Each number is 50 + 10 x the weight over its row's rms, rounded and kept within 0 to 99. Layers, rows and columns count from 0. The size before them is the row's rms in percent of the matrix's.

# down: layer 4 MLP down (transposed), 704x512, rms 0.157, rows 560-594, columns 128-191
# gate: layer 4 MLP gate, 704x512, rms 0.158, rows 561-595, columns 128-191
# up: layer 4 MLP up, 704x512, rms 0.17, rows 561-595, columns 128-191
down560 109:25 54 34 48 50 48 33 46 58 53 61 49 58 56 76 56 39 56 41 61 34 47 61 57 37 45 54 46 58 51 49 60 68 41 40 66 46 41 47 52 71 48 43 61 39 43 48 34 62 41 52 60 47 61 33 59 53 60 71 43 61 43 43 47
gate561 092:44 59 41 62 41 35 27 54 66 38 39 56 47 45 44 43 40 61 44 66 38 58 47 56 54 69 35 48 45 57 39 46 47 49 59 36 47 48 45 61 44 59 55 37 55 44 53 67 58 32 40 39 54 55 55 53 59 47 72 45 50 30 42 53
up561 094:56 59 47 48 37 53 54 53 50 55 41 59 62 51 65 54 58 62 39 60 37 49 39 41 49 32 43 41 33 52 52 41 44 50 50 49 62 48 41 36 52 63 43 56 55 44 39 51 58 50 43 37 52 71 32 52 46 36 58 45 58 33 54 68
down561 095:51 77 39 56 51 43 49 54 75 40 53 48 56 55 66 54 50 38 68 63 49 54 58 34 34 61 48 62 74 32 60 44 55 50 52 45 61 57 53 63 45 35 57 62 65 66 59 47 43 55 33 45 53 55 58 68 39 57 45 52 53 41 44 47
gate562 104:45 62 48 53 63 40 42 61 45 42 44 38 65 68 40 58 45 53 60 40 44 63 45 59 37 49 50 49 42 44 42 45 67 61 45 55 26 39 53 41 42 26 60 44 56 57 39 61 54 46 56 51 64 50 41 61 55 58 64 52 59 38 48 65
up562 101:45 33 51 41 49 64 37 34 39 40 59 59 44 38 43 61 55 52 39 50 36 40 52 40 50 60 60 51 54 64 39 78 32 46 62 62 61 37 65 56 46 63 55 31 71 59 46 58 56 53 40 48 63 53 43 46 59 58 39 54 60 40 54 47
down562 098:50 38 65 59 49 52 49 49 46 53 68 62 65 41 56 45 55 58 44 53 55 70 54 62 50 34 49 46 57 48 79 42 65 52 36 57 56 54 60 32 38 42 60 59 50 62 46 62 52 53 62 46 49 64 41 48 53 57 25 35 50 47 65 49
gate563 095:34 32 44 43 37 57 52 43 55 48 47 38 57 51 50 49 46 53 44 30 49 34 40 55 53 34 46 46 41 60 40 37 56 54 52 52 54 52 38 54 60 64 50 59 59 46 67 41 40 40 63 44 46 42 38 52 33 52 54 40 26 33 54 45
up563 097:74 51 68 37 46 52 46 48 41 49 47 54 44 66 48 39 52 40 48 67 45 40 47 37 45 35 65 67 36 44 41 46 60 74 55 55 67 57 61 51 55 41 60 36 39 48 49 62 67 37 58 54 60 40 37 56 49 39 48 46 57 54 50 56
down563 098:63 48 70 46 44 61 69 35 48 33 57 42 40 56 47 66 51 27 58 40 46 57 52 63 38 37 59 47 57 49 60 52 40 39 48 45 53 59 70 48 49 62 32 69 51 28 60 40 43 68 53 53 42 30 51 66 39 30 58 43 60 58 43 46
gate564 092:60 40 49 59 32 44 45 56 49 60 53 37 57 44 44 57 47 57 59 38 55 50 60 52 41 53 28 55 66 49 37 52 63 48 67 63 34 39 53 52 51 45 52 35 45 52 40 78 48 54 33 54 45 45 53 57 49 57 43 34 52 64 46 51
up564 089:65 40 53 47 48 34 55 40 44 48 50 50 50 34 60 30 50 62 43 52 56 57 44 38 43 46 50 42 59 58 77 43 48 53 63 45 46 59 46 42 43 45 48 44 58 31 52 50 41 48 45 34 48 44 48 43 73 36 46 60 46 30 55 66
down564 093:53 35 49 61 48 42 62 59 47 45 74 35 59 60 64 47 38 66 42 73 58 38 63 67 50 50 62 46 61 55 48 46 46 40 49 59 43 40 48 44 64 65 57 45 56 67 58 44 61 47 63 59 41 23 57 44 36 50 47 48 60 32 50 49
gate565 107:51 57 64 53 45 47 37 66 41 49 48 45 39 44 44 50 36 59 44 38 50 61 42 51 53 38 64 51 58 49 60 48 60 69 54 72 40 58 46 57 65 50 43 51 64 46 41 39 66 59 55 62 55 70 49 47 67 65 39 50 54 54 54 55
up565 099:56 39 45 41 52 76 37 65 45 61 53 43 35 51 60 50 28 65 56 54 69 57 65 40 41 45 60 63 43 55 41 39 35 54 65 48 55 52 47 52 42 47 42 45 48 57 42 42 33 65 49 32 42 63 36 49 58 52 62 56 47 59 56 46
down565 099:61 38 52 48 39 51 52 62 50 55 44 51 48 39 53 67 56 50 36 58 47 44 43 37 40 53 40 67 41 61 54 37 61 53 65 41 56 47 51 48 64 41 61 46 70 29 60 54 47 57 62 60 38 63 43 25 45 31 52 50 55 50 68 46
gate566 099:43 37 57 40 44 40 53 34 26 50 58 57 53 34 52 43 50 59 44 57 62 51 28 46 52 50 64 46 50 38 43 46 55 54 54 59 54 63 56 55 46 48 55 48 65 53 41 44 42 49 37 42 44 42 61 49 65 51 59 33 70 61 55 33
up566 102:38 34 58 55 34 44 62 55 38 68 49 35 49 53 71 57 49 44 60 84 53 58 41 60 54 50 39 49 63 52 59 35 41 63 42 41 55 54 41 59 47 60 58 47 51 49 49 54 48 63 49 40 59 44 49 58 48 48 50 47 52 53 55 59
down566 102:59 50 60 46 57 69 65 42 39 46 36 39 55 53 72 64 51 44 47 57 47 52 60 55 61 35 53 40 51 47 29 43 40 48 50 71 53 37 61 60 49 58 50 47 37 51 29 37 55 52 55 44 44 45 23 49 51 51 56 41 42 46 42 61
gate567 099:50 48 55 47 32 42 49 51 48 66 58 49 45 29 64 36 48 41 73 27 36 36 39 41 56 50 53 31 44 68 49 48 53 49 53 54 47 26 57 40 47 50 58 57 66 51 56 32 47 63 62 46 43 56 45 32 42 55 54 46 33 43 53 55
up567 091:59 43 70 54 58 37 62 58 52 33 45 37 51 58 47 43 48 50 30 57 56 56 61 52 47 58 43 70 52 44 58 54 46 47 40 51 47 37 60 40 69 57 31 39 59 46 66 65 44 35 49 67 45 68 48 43 36 45 54 44 71 61 68 44
down567 096:46 54 38 39 42 39 57 38 39 47 54 38 50 41 55 24 49 48 51 34 54 47 48 68 64 63 56 63 51 43 50 54 53 46 35 57 48 37 38 52 48 56 63 68 57 50 48 47 65 45 67 44 50 68 51 53 40 42 54 58 43 49 54 54
gate568 102:45 37 63 41 54 54 51 46 55 68 25 56 38 30 46 53 44 43 54 41 51 41 49 64 59 56 30 42 51 57 41 65 62 42 47 54 53 71 71 61 56 46 39 58 58 59 57 53 40 50 52 52 53 46 47 44 49 56 59 56 41 43 72 60
up568 103:53 39 45 35 49 43 37 55 65 73 33 50 48 54 59 41 37 40 50 45 41 58 54 48 51 51 31 67 36 51 49 50 63 41 44 49 53 34 53 55 53 56 56 57 41 40 67 50 33 37 54 54 45 62 44 49 46 56 52 56 50 55 50 50
down568 084:31 51 67 49 42 47 59 55 54 49 54 37 54 46 47 56 72 46 47 25 45 62 63 49 57 59 52 59 53 42 54 56 49 43 52 41 48 31 52 54 59 63 35 64 42 59 74 47 43 46 50 46 49 27 47 36 43 67 57 55 46 38 56 53
gate569 107:54 52 55 44 59 30 60 51 46 44 55 33 46 52 47 48 55 62 45 44 49 45 58 57 61 52 32 31 50 34 29 45 55 43 54 55 63 40 62 41 51 62 50 60 56 51 55 53 52 71 43 47 44 49 68 66 50 65 66 71 45 64 40 57
up569 105:50 46 63 47 66 37 49 53 44 56 53 35 28 52 57 30 42 56 40 56 41 60 41 60 57 42 69 38 52 63 44 50 31 49 47 37 58 39 59 41 41 68 59 41 55 45 37 58 52 52 35 52 59 57 63 41 64 59 43 60 46 58 30 54
down569 100:48 39 38 40 36 32 53 59 54 53 49 60 55 47 44 51 43 40 59 45 59 44 54 34 65 46 46 42 57 53 45 35 62 57 48 61 61 45 60 54 36 58 55 47 48 54 65 62 38 36 54 58 49 38 62 55 44 51 63 65 52 49 33 43
gate570 104:39 40 44 42 48 44 44 35 43 47 45 67 55 46 59 48 41 66 50 47 39 50 52 34 50 41 54 65 56 56 34 39 60 41 42 69 54 39 52 49 72 44 72 46 52 60 41 37 35 63 52 57 36 38 58 41 40 52 78 59 58 61 59 56
up570 105:47 61 38 67 51 52 50 50 58 37 44 68 51 61 59 54 54 47 58 49 51 54 56 52 52 66 39 58 23 35 43 52 48 65 52 44 67 55 53 52 56 68 58 42 56 56 78 41 37 41 55 49 53 38 57 56 51 45 36 57 53 45 47 52
down570 104:62 67 63 59 60 56 48 52 54 35 40 61 42 55 68 60 65 36 67 51 61 60 43 44 54 54 46 59 47 47 49 64 40 54 66 50 52 47 54 55 37 60 62 35 79 57 65 44 35 49 64 49 68 58 51 65 53 48 64 38 54 40 34 46
gate571 101:47 60 25 57 44 49 55 58 54 44 62 53 57 63 44 42 39 36 52 44 63 47 39 46 48 60 42 72 46 38 28 44 52 56 41 58 56 55 59 56 55 43 54 66 44 52 50 31 53 35 56 47 55 49 65 38 36 59 56 35 59 47 46 70
up571 095:33 55 50 32 47 54 41 54 48 56 40 56 50 56 55 58 59 49 47 58 55 57 50 47 46 41 35 59 31 53 55 56 49 48 39 75 56 50 47 73 64 48 63 57 62 52 59 62 59 53 49 44 48 59 61 41 49 41 59 52 49 50 51 66
down571 098:40 59 48 38 52 41 32 51 61 67 52 45 51 58 43 40 57 46 39 49 49 36 52 30 43 50 35 49 45 62 58 46 56 48 52 60 55 40 36 48 55 43 48 51 51 44 39 55 52 46 70 43 49 60 62 43 56 63 58 41 62 37 59 66
gate572 102:47 40 55 50 61 59 46 50 39 50 53 56 65 59 54 50 52 25 60 56 34 53 47 55 53 40 51 39 40 49 68 37 38 50 55 54 34 70 57 51 46 63 77 51 50 43 54 43 51 40 44 61 50 67 49 37 54 59 53 53 59 53 30 53
up572 096:42 48 42 60 57 64 48 63 45 63 60 63 60 62 56 51 58 72 59 52 35 69 47 46 45 40 36 69 62 54 45 50 45 70 42 49 36 50 60 58 64 58 51 57 51 51 58 60 44 55 49 55 52 62 55 54 48 35 49 34 49 54 75 57
down572 100:49 55 52 60 31 62 45 32 43 44 54 53 58 68 46 62 52 44 47 38 57 50 49 40 49 41 47 69 55 37 83 50 51 61 57 58 36 51 53 52 52 38 48 73 74 61 50 58 43 44 59 57 37 46 60 41 44 60 21 47 34 59 58 42
gate573 099:52 55 49 52 55 57 60 59 48 56 44 35 52 34 60 69 53 61 62 38 63 35 39 52 45 63 38 37 29 68 34 57 39 46 44 56 57 72 48 63 62 34 42 59 56 57 39 62 51 73 51 59 64 57 59 61 58 45 50 47 47 36 51 53
up573 100:48 47 48 51 55 43 45 36 39 52 61 58 49 44 55 59 60 62 56 53 53 56 61 64 54 45 35 46 49 46 63 47 63 38 36 57 48 60 61 40 63 45 44 38 62 52 31 37 53 73 49 65 39 54 53 41 42 37 67 52 68 50 43 66
down573 097:42 53 70 61 71 36 50 37 39 47 59 46 61 51 51 52 50 59 58 47 41 43 52 56 47 40 36 35 46 56 56 35 33 50 43 61 53 68 70 47 34 49 50 43 58 39 54 61 53 47 51 60 51 54 47 56 37 33 71 36 69 56 45 55
gate574 094:55 69 65 49 58 40 46 46 62 43 49 60 63 34 56 31 49 52 43 58 58 32 63 58 63 73 39 35 46 47 39 64 45 34 60 39 58 44 55 46 57 70 59 60 54 34 39 54 43 51 50 50 49 46 41 59 50 51 43 40 82 56 49 57
up574 100:51 77 44 51 40 50 43 58 56 64 46 48 53 55 55 51 57 37 60 62 49 69 44 41 42 33 54 49 32 56 59 42 56 43 51 57 73 47 46 48 66 45 36 42 54 33 50 59 61 51 57 65 44 45 48 53 60 40 54 49 42 45 63 44
down574 097:56 53 39 45 47 52 59 41 37 40 34 45 60 47 59 46 50 57 59 50 33 61 50 57 52 42 54 45 50 60 66 29 52 39 56 27 54 45 52 63 69 60 53 52 39 48 52 50 56 62 42 57 39 50 37 62 48 52 49 56 46 50 37 39
gate575 094:53 38 51 43 42 17 62 44 61 51 49 42 56 47 62 50 56 44 46 53 44 57 73 59 52 50 38 58 65 50 80 59 61 48 45 77 34 46 56 44 43 40 55 42 36 41 55 32 34 60 52 50 57 39 46 57 52 58 43 40 67 63 52 38
up575 091:73 42 58 34 29 48 45 40 44 51 22 67 57 66 58 58 43 36 59 53 40 37 49 44 43 56 45 46 40 60 29 56 62 54 50 67 50 53 47 49 64 30 44 39 43 47 53 59 51 39 44 27 52 60 53 48 59 34 53 51 49 56 49 52
down575 101:54 52 46 38 46 58 61 43 28 56 47 68 55 59 60 53 69 48 56 62 41 39 55 57 45 53 62 33 43 52 19 38 53 75 62 59 40 43 33 44 53 38 60 46 72 45 42 67 52 43 65 66 35 56 37 52 48 38 53 58 49 61 58 52
gate576 106:57 45 50 52 58 41 51 63 58 59 51 60 36 51 40 60 51 53 55 54 64 47 43 68 46 49 42 59 51 58 53 70 53 37 62 50 38 66 46 57 56 60 33 56 33 65 52 58 28 54 45 45 54 41 56 47 35 56 45 47 55 39 47 24
up576 105:33 47 55 42 24 49 61 56 58 37 40 42 25 70 60 50 62 62 58 50 45 47 71 59 47 50 52 45 48 38 62 63 49 65 49 38 69 58 48 33 57 55 50 31 46 63 50 50 70 73 51 48 46 54 47 38 55 37 47 63 51 43 58 58
down576 101:47 64 59 46 34 61 67 25 62 53 63 50 50 54 43 77 41 53 44 52 64 45 47 31 53 36 42 53 56 32 47 59 46 60 45 58 55 35 73 45 66 44 46 51 41 44 59 41 65 60 55 44 54 51 61 44 45 50 54 61 37 43 41 38
gate577 098:43 34 51 38 49 40 48 50 58 48 35 48 54 48 56 49 47 52 60 51 66 22 46 40 29 42 21 60 45 47 53 53 59 57 55 60 49 47 62 63 52 43 46 65 48 37 36 36 29 45 55 42 67 57 51 61 62 54 54 48 43 26 44 46
up577 102:58 61 51 54 46 52 60 49 40 51 43 74 51 51 43 50 50 40 72 36 60 51 56 48 37 73 51 60 45 37 67 32 38 31 71 53 58 62 32 43 52 43 53 30 49 43 55 48 50 69 32 54 30 35 49 44 57 39 47 67 52 62 52 57
down577 100:48 55 43 33 51 51 73 68 56 63 47 60 62 57 52 50 52 44 44 40 42 68 49 55 44 56 53 38 61 61 51 52 50 51 47 43 45 55 47 41 58 63 59 61 63 40 54 68 56 54 56 69 57 58 41 48 39 21 52 65 53 54 54 66
gate578 099:50 49 55 41 54 51 31 53 46 40 50 49 55 55 40 59 49 45 43 49 58 25 60 54 35 45 64 51 27 37 47 53 32 43 52 58 50 62 56 55 63 46 35 58 60 35 57 44 57 58 41 50 50 55 47 50 69 55 48 46 34 56 30 55
up578 102:39 50 49 61 35 38 43 38 57 54 43 56 50 50 42 34 46 70 60 49 38 52 39 53 31 37 50 57 42 42 54 52 55 55 44 32 53 52 51 38 58 55 50 60 55 65 70 61 40 60 46 56 34 47 47 58 31 58 57 35 46 63 39 54
down578 103:41 40 44 44 46 51 46 55 64 51 48 58 42 46 47 43 63 68 72 48 51 44 49 42 42 54 43 58 51 41 60 54 56 43 51 53 50 58 61 56 34 46 54 45 44 42 64 49 52 36 47 44 51 64 48 44 41 39 75 46 48 44 46 53
gate579 101:55 47 40 44 58 57 35 58 59 63 48 46 46 25 64 75 38 50 50 53 62 59 32 36 61 32 47 60 41 32 55 51 81 68 56 57 51 55 50 44 57 50 53 56 58 28 60 61 53 40 52 43 39 45 50 59 46 42 69 37 55 67 38 61
up579 099:57 48 60 44 55 50 35 58 60 59 45 55 47 55 41 43 41 48 58 57 49 41 56 51 40 36 65 50 55 53 55 43 42 47 45 44 45 52 44 47 48 55 67 55 50 44 37 45 25 70 48 50 35 79 53 65 64 46 49 47 60 49 51 38
down579 100:63 41 54 58 53 61 54 60 47 52 46 41 71 53 58 50 48 35 50 44 57 41 54 69 45 44 43 49 64 60 55 26 49 57 52 49 68 49 57 47 63 67 49 55 37 47 57 66 27 39 56 49 39 57 49 55 64 70 51 61 45 53 49 29
gate580 106:39 68 47 34 59 35 40 42 49 61 51 67 60 26 39 43 21 67 37 57 64 34 51 47 43 47 45 46 53 52 57 40 49 51 46 65 44 48 56 51 53 44 68 49 68 34 63 56 51 48 48 33 48 42 46 60 23 57 55 52 32 40 56 53
up580 105:51 67 42 47 40 51 48 56 37 61 73 53 53 52 40 26 33 55 44 60 65 22 71 49 39 44 52 40 53 53 48 47 66 43 55 76 34 51 50 49 43 58 37 58 53 46 58 58 47 40 51 34 47 52 41 43 69 66 34 52 45 52 45 42
down580 091:40 42 56 50 42 43 60 40 50 66 62 36 55 47 41 42 27 64 52 58 46 58 36 46 36 55 45 46 55 42 41 46 46 54 60 66 38 47 38 58 55 54 57 43 34 35 64 47 56 51 54 60 53 60 56 69 48 38 56 53 50 42 67 39
gate581 103:53 59 44 47 56 52 55 61 39 38 53 49 49 45 52 48 45 54 53 49 66 48 54 35 56 54 65 39 62 50 37 55 53 56 52 56 32 41 66 37 53 49 56 56 41 52 66 36 58 58 42 66 36 56 44 73 44 56 46 45 43 48 29 34
up581 099:48 66 44 64 44 63 54 67 66 50 53 59 34 33 44 55 35 46 40 35 57 51 32 56 29 62 48 62 52 57 51 56 37 53 38 51 63 51 51 61 52 36 73 46 52 43 47 62 57 75 71 57 48 47 35 54 63 44 50 44 51 46 47 59
down581 096:57 60 38 43 50 58 60 56 52 59 25 48 45 53 44 53 44 44 64 50 57 48 47 44 41 54 68 29 35 43 37 45 39 70 55 36 57 66 58 48 47 54 52 56 68 50 66 54 54 46 54 49 50 34 37 52 45 50 55 30 47 63 50 46
gate582 099:48 51 54 68 32 58 49 36 17 56 55 47 53 47 64 52 49 66 35 57 52 67 47 40 50 36 45 55 47 51 54 51 44 58 43 45 44 70 48 52 45 59 22 60 64 54 45 56 52 43 50 57 46 53 41 45 51 61 37 50 52 65 55 48
up582 098:50 51 41 54 53 38 48 53 47 34 50 46 31 62 21 43 50 58 71 52 78 45 49 59 78 40 36 58 53 55 32 44 55 56 51 38 43 44 65 34 55 38 47 46 46 41 66 42 53 29 31 62 46 33 65 53 49 45 49 53 46 43 52 43
down582 100:47 39 54 53 47 58 53 49 56 57 60 42 63 43 44 46 32 49 53 56 53 42 56 85 62 43 65 59 39 65 34 60 63 56 52 62 39 63 40 42 50 50 33 44 62 53 41 62 56 46 54 55 70 54 46 48 48 22 62 45 37 54 55 38
gate583 105:43 49 56 56 40 67 51 58 46 41 48 42 66 50 53 60 49 44 67 51 41 44 42 41 46 43 45 50 32 39 77 47 54 63 44 73 47 20 67 41 43 53 55 55 38 42 48 42 41 69 54 38 55 69 54 49 68 54 43 46 48 29 35 59
up583 100:51 54 50 41 47 66 51 56 50 60 51 41 46 65 58 23 56 64 53 48 56 48 41 53 50 53 48 67 35 52 64 58 48 54 62 27 58 64 30 35 51 47 51 41 45 52 44 49 63 39 36 55 49 36 58 54 31 52 55 47 57 51 42 51
down583 103:46 53 41 45 49 43 34 53 63 52 43 66 45 56 39 41 40 76 50 41 63 37 42 57 53 53 61 52 57 53 50 51 54 46 62 30 63 68 38 44 58 62 69 35 64 59 31 56 57 40 48 70 48 56 50 48 65 35 37 55 67 58 56 49
gate584 101:51 63 46 42 57 67 57 54 49 62 46 29 44 55 39 58 38 51 53 62 52 49 42 43 50 51 49 46 46 50 56 54 58 34 43 56 46 73 57 42 48 54 46 56 71 47 61 58 49 45 59 49 39 44 40 47 56 47 46 58 44 52 42 50
up584 096:67 50 41 63 51 62 65 77 63 43 55 34 42 43 49 57 55 49 50 52 55 50 45 52 52 59 44 46 67 50 54 55 67 51 48 55 45 56 48 54 51 46 52 56 50 47 51 47 52 46 34 45 76 46 34 79 48 60 45 50 51 53 42 31
down584 098:58 39 43 44 48 46 56 51 48 65 49 55 65 61 57 68 46 35 49 51 42 41 30 55 56 61 59 58 39 34 69 50 46 44 59 47 52 60 60 57 52 44 44 72 52 44 49 48 48 67 48 41 46 45 52 45 48 57 36 60 55 55 40 57
gate585 096:66 58 55 37 65 42 45 38 44 80 39 41 53 52 58 40 55 65 40 39 46 53 43 41 49 51 46 49 56 62 44 56 53 35 61 61 33 34 46 54 52 60 48 56 47 51 57 60 48 57 45 70 43 43 46 50 55 48 48 44 49 57 61 38
up585 100:27 50 49 28 29 48 41 50 61 38 44 61 41 48 43 60 44 53 52 39 43 44 30 36 47 46 40 57 42 43 56 24 54 54 41 46 60 58 49 25 58 68 51 35 33 59 39 46 70 58 46 52 54 33 49 40 34 57 46 73 55 44 47 48
down585 098:47 24 51 28 74 39 61 82 28 49 68 53 63 56 54 53 48 54 50 51 65 42 58 53 51 50 46 57 52 55 53 53 51 63 40 48 65 51 42 44 48 46 47 56 42 33 44 55 37 65 48 41 70 53 48 55 46 37 47 33 41 50 60 46
gate586 099:36 50 44 29 46 50 66 45 47 38 63 54 41 59 62 47 54 51 40 56 37 40 55 50 36 68 45 58 48 70 41 50 62 60 56 50 47 50 36 73 50 55 44 71 40 60 47 51 56 50 40 27 52 42 53 64 37 28 36 44 38 38 38 52
up586 102:57 38 50 66 52 50 63 40 43 47 53 54 71 46 42 45 42 56 50 49 63 46 55 47 56 41 59 40 46 45 40 47 47 54 70 45 70 67 58 29 56 53 48 51 40 47 46 54 64 57 50 59 42 56 42 69 43 46 51 53 42 51 56 42
down586 097:67 53 42 57 43 57 52 48 44 51 57 56 60 56 41 77 59 49 65 54 41 73 65 47 37 47 49 46 56 49 43 47 47 45 52 56 43 68 63 62 49 40 39 55 24 45 50 64 33 44 44 54 48 63 65 49 63 60 35 50 40 44 47 59
gate587 098:44 64 37 31 47 43 42 57 63 61 50 40 48 49 42 55 53 47 56 52 63 64 53 75 61 40 61 47 39 47 49 60 64 58 61 35 43 51 65 58 53 68 60 41 43 53 57 63 44 55 52 52 52 54 56 66 41 57 64 60 49 57 47 56
up587 098:36 44 47 45 52 56 58 67 48 59 58 43 48 43 18 57 46 43 53 58 44 45 52 47 30 31 47 44 53 41 53 43 37 33 48 49 42 51 60 59 48 64 56 39 42 56 44 56 43 55 44 56 49 68 24 47 62 31 48 64 38 58 52 44
down587 099:61 46 70 47 52 61 49 59 47 54 59 32 43 59 42 68 58 51 50 65 51 57 43 50 59 48 47 62 47 72 69 49 48 64 51 55 54 51 51 68 41 68 56 34 55 56 43 49 67 52 53 41 57 62 37 55 39 52 52 48 56 45 68 35
gate588 103:46 49 44 42 47 63 44 18 48 44 46 61 51 51 58 65 65 36 41 42 68 48 33 45 32 66 69 45 34 54 45 50 43 50 30 48 68 43 53 53 53 51 41 64 62 53 46 49 39 62 54 43 61 53 57 46 49 56 54 29 49 51 54 34
up588 105:45 66 55 46 53 49 42 73 32 70 35 48 59 48 46 38 63 44 58 44 71 49 37 44 57 50 48 53 62 76 60 40 40 42 65 39 33 54 50 51 53 39 68 39 62 54 49 43 42 55 29 43 72 73 43 65 45 55 45 48 53 52 47 50
down588 110:43 43 56 49 49 59 29 45 52 82 66 35 45 59 48 40 46 51 56 43 57 50 50 67 53 43 58 55 58 56 39 39 46 47 57 38 55 59 40 47 76 45 48 54 52 56 44 43 37 41 60 66 51 38 53 40 39 65 63 46 59 56 60 38
gate589 104:42 64 41 36 52 60 42 32 62 56 43 54 45 36 46 47 30 49 55 47 41 72 55 54 63 55 58 58 61 44 56 74 61 56 46 50 36 38 66 50 38 54 65 47 42 60 42 46 65 53 34 39 56 59 38 32 50 52 39 63 53 47 45 61
up589 099:59 44 32 49 54 59 57 39 47 37 49 40 60 41 44 36 60 47 54 53 69 34 61 61 64 47 39 49 44 57 59 59 55 40 50 43 47 55 50 51 59 52 52 57 45 75 45 61 41 48 39 40 59 41 37 47 55 66 44 61 67 63 48 58
down589 102:53 46 53 45 67 41 43 47 50 41 46 30 55 49 50 53 52 35 64 62 50 54 55 57 46 43 56 42 66 59 39 58 29 49 49 55 64 35 56 41 42 53 32 48 43 52 56 62 20 48 40 46 62 57 63 50 51 48 45 49 41 52 50 52
gate590 101:45 46 49 44 41 43 40 56 45 50 47 58 49 53 52 49 58 49 47 35 44 35 46 52 47 57 41 45 58 61 47 46 52 41 55 39 41 48 32 49 53 44 60 55 25 49 46 74 54 43 68 30 63 40 47 59 48 61 44 65 57 49 51 45
up590 100:53 53 60 46 54 53 59 55 47 38 47 27 51 52 51 42 70 55 54 70 64 47 42 55 27 50 45 50 44 52 66 57 51 42 56 55 39 48 51 39 66 71 63 45 52 61 50 35 54 46 58 64 54 53 40 45 61 55 38 53 41 37 63 55
down590 099:37 27 55 40 63 59 50 66 49 40 37 55 56 39 57 58 56 60 47 53 72 52 47 40 77 60 47 56 41 47 50 52 63 61 49 44 54 47 47 52 48 37 54 44 48 38 41 54 48 58 42 57 52 55 48 52 55 52 44 57 43 46 37 30
gate591 096:42 65 55 52 59 43 49 47 48 48 62 51 45 47 49 65 52 41 60 36 42 50 45 68 56 44 72 61 70 50 58 52 34 59 46 49 51 52 51 24 42 55 37 38 65 41 45 52 57 39 39 45 40 38 52 41 55 46 52 61 46 55 30 47
up591 092:47 50 66 56 62 65 46 52 42 41 50 56 56 40 73 61 62 51 48 51 64 41 47 41 42 49 49 56 37 58 38 56 42 60 68 34 61 41 60 52 33 56 46 48 37 45 53 45 50 49 65 49 47 39 50 30 62 30 36 54 32 54 39 60
down591 099:69 42 44 61 25 57 52 44 48 23 52 48 38 27 51 47 53 53 61 53 61 55 19 54 62 75 50 72 30 44 61 43 42 50 53 41 34 62 43 47 44 51 29 53 53 51 63 49 61 61 43 35 47 36 64 54 47 39 34 44 62 51 53 43
gate592 112:67 50 37 53 51 40 54 34 50 49 48 58 55 34 42 43 45 43 59 43 39 49 80 57 60 67 42 51 41 45 37 45 53 66 43 71 52 43 56 68 53 52 33 71 65 54 50 53 41 40 71 46 43 54 34 54 52 46 54 53 51 66 50 49
up592 097:57 41 35 44 46 56 59 55 61 65 46 57 44 58 52 52 36 40 47 52 50 60 46 53 43 39 54 55 32 57 50 59 54 48 61 74 26 51 48 64 54 55 55 55 57 43 55 53 44 48 39 39 36 76 55 55 57 38 50 47 46 64 58 46
down592 099:47 58 42 72 54 41 40 59 51 58 42 61 55 34 50 41 39 64 51 41 55 24 57 50 40 63 66 42 61 55 67 63 54 59 48 36 53 57 48 51 36 45 40 66 55 66 42 45 54 57 58 50 37 49 58 70 39 38 46 64 47 48 47 43
gate593 095:49 51 59 52 61 51 47 52 48 57 42 55 48 37 43 44 50 53 36 61 48 50 58 50 56 42 37 35 58 51 55 56 54 57 65 57 48 64 50 54 51 51 55 55 65 46 47 47 45 60 51 56 61 36 43 58 59 50 44 46 49 44 57 47
up593 097:42 47 51 32 44 59 71 36 54 46 50 58 50 41 45 60 44 52 63 38 49 56 39 42 43 54 47 52 39 44 68 65 49 61 55 40 47 52 64 67 40 51 58 50 59 32 54 47 29 43 48 44 56 43 61 67 67 40 56 53 49 47 60 68
down593 097:57 55 47 60 69 48 57 67 55 56 40 53 54 29 28 31 40 48 48 55 63 46 53 54 49 67 57 45 50 52 55 57 34 59 53 51 37 67 64 60 47 43 62 52 51 50 41 40 42 49 37 56 59 46 57 60 80 59 44 47 28 50 39 57
gate594 108:56 52 49 57 50 44 55 53 50 51 40 52 64 61 21 51 36 60 47 53 58 44 47 48 48 46 48 45 38 52 38 45 51 41 59 54 41 37 58 42 64 52 57 51 66 48 53 38 48 38 40 75 63 28 50 50 55 57 46 34 44 48 46 30
up594 107:53 31 54 48 31 45 43 50 41 30 61 42 34 28 49 50 46 48 59 40 53 56 50 57 47 48 33 48 50 58 70 50 51 33 46 72 59 60 48 49 50 67 58 50 38 43 53 35 61 33 62 48 37 42 47 60 53 53 30 28 40 64 31 39
down594 101:42 41 50 65 57 41 37 43 59 53 51 54 38 58 30 36 51 58 41 53 72 53 45 74 63 51 64 49 43 40 44 50 61 49 55 65 49 39 53 59 56 66 56 49 26 64 43 42 52 49 49 47 57 60 44 47 47 44 53 60 49 36 35 49
gate595 101:49 37 54 41 53 63 41 46 44 44 46 36 61 53 40 48 50 68 43 44 42 49 52 53 54 57 50 41 48 46 38 41 61 51 49 30 40 45 38 39 56 60 47 60 61 58 50 48 61 59 41 53 56 61 62 44 44 55 51 48 49 43 56 60
up595 099:35 41 55 57 45 52 51 45 48 58 54 53 70 50 51 68 49 44 44 50 32 48 23 60 59 40 62 65 58 51 51 50 42 53 52 52 68 67 50 47 53 58 53 56 52 45 63 47 34 59 48 49 46 44 40 47 29 47 49 54 31 48 40 47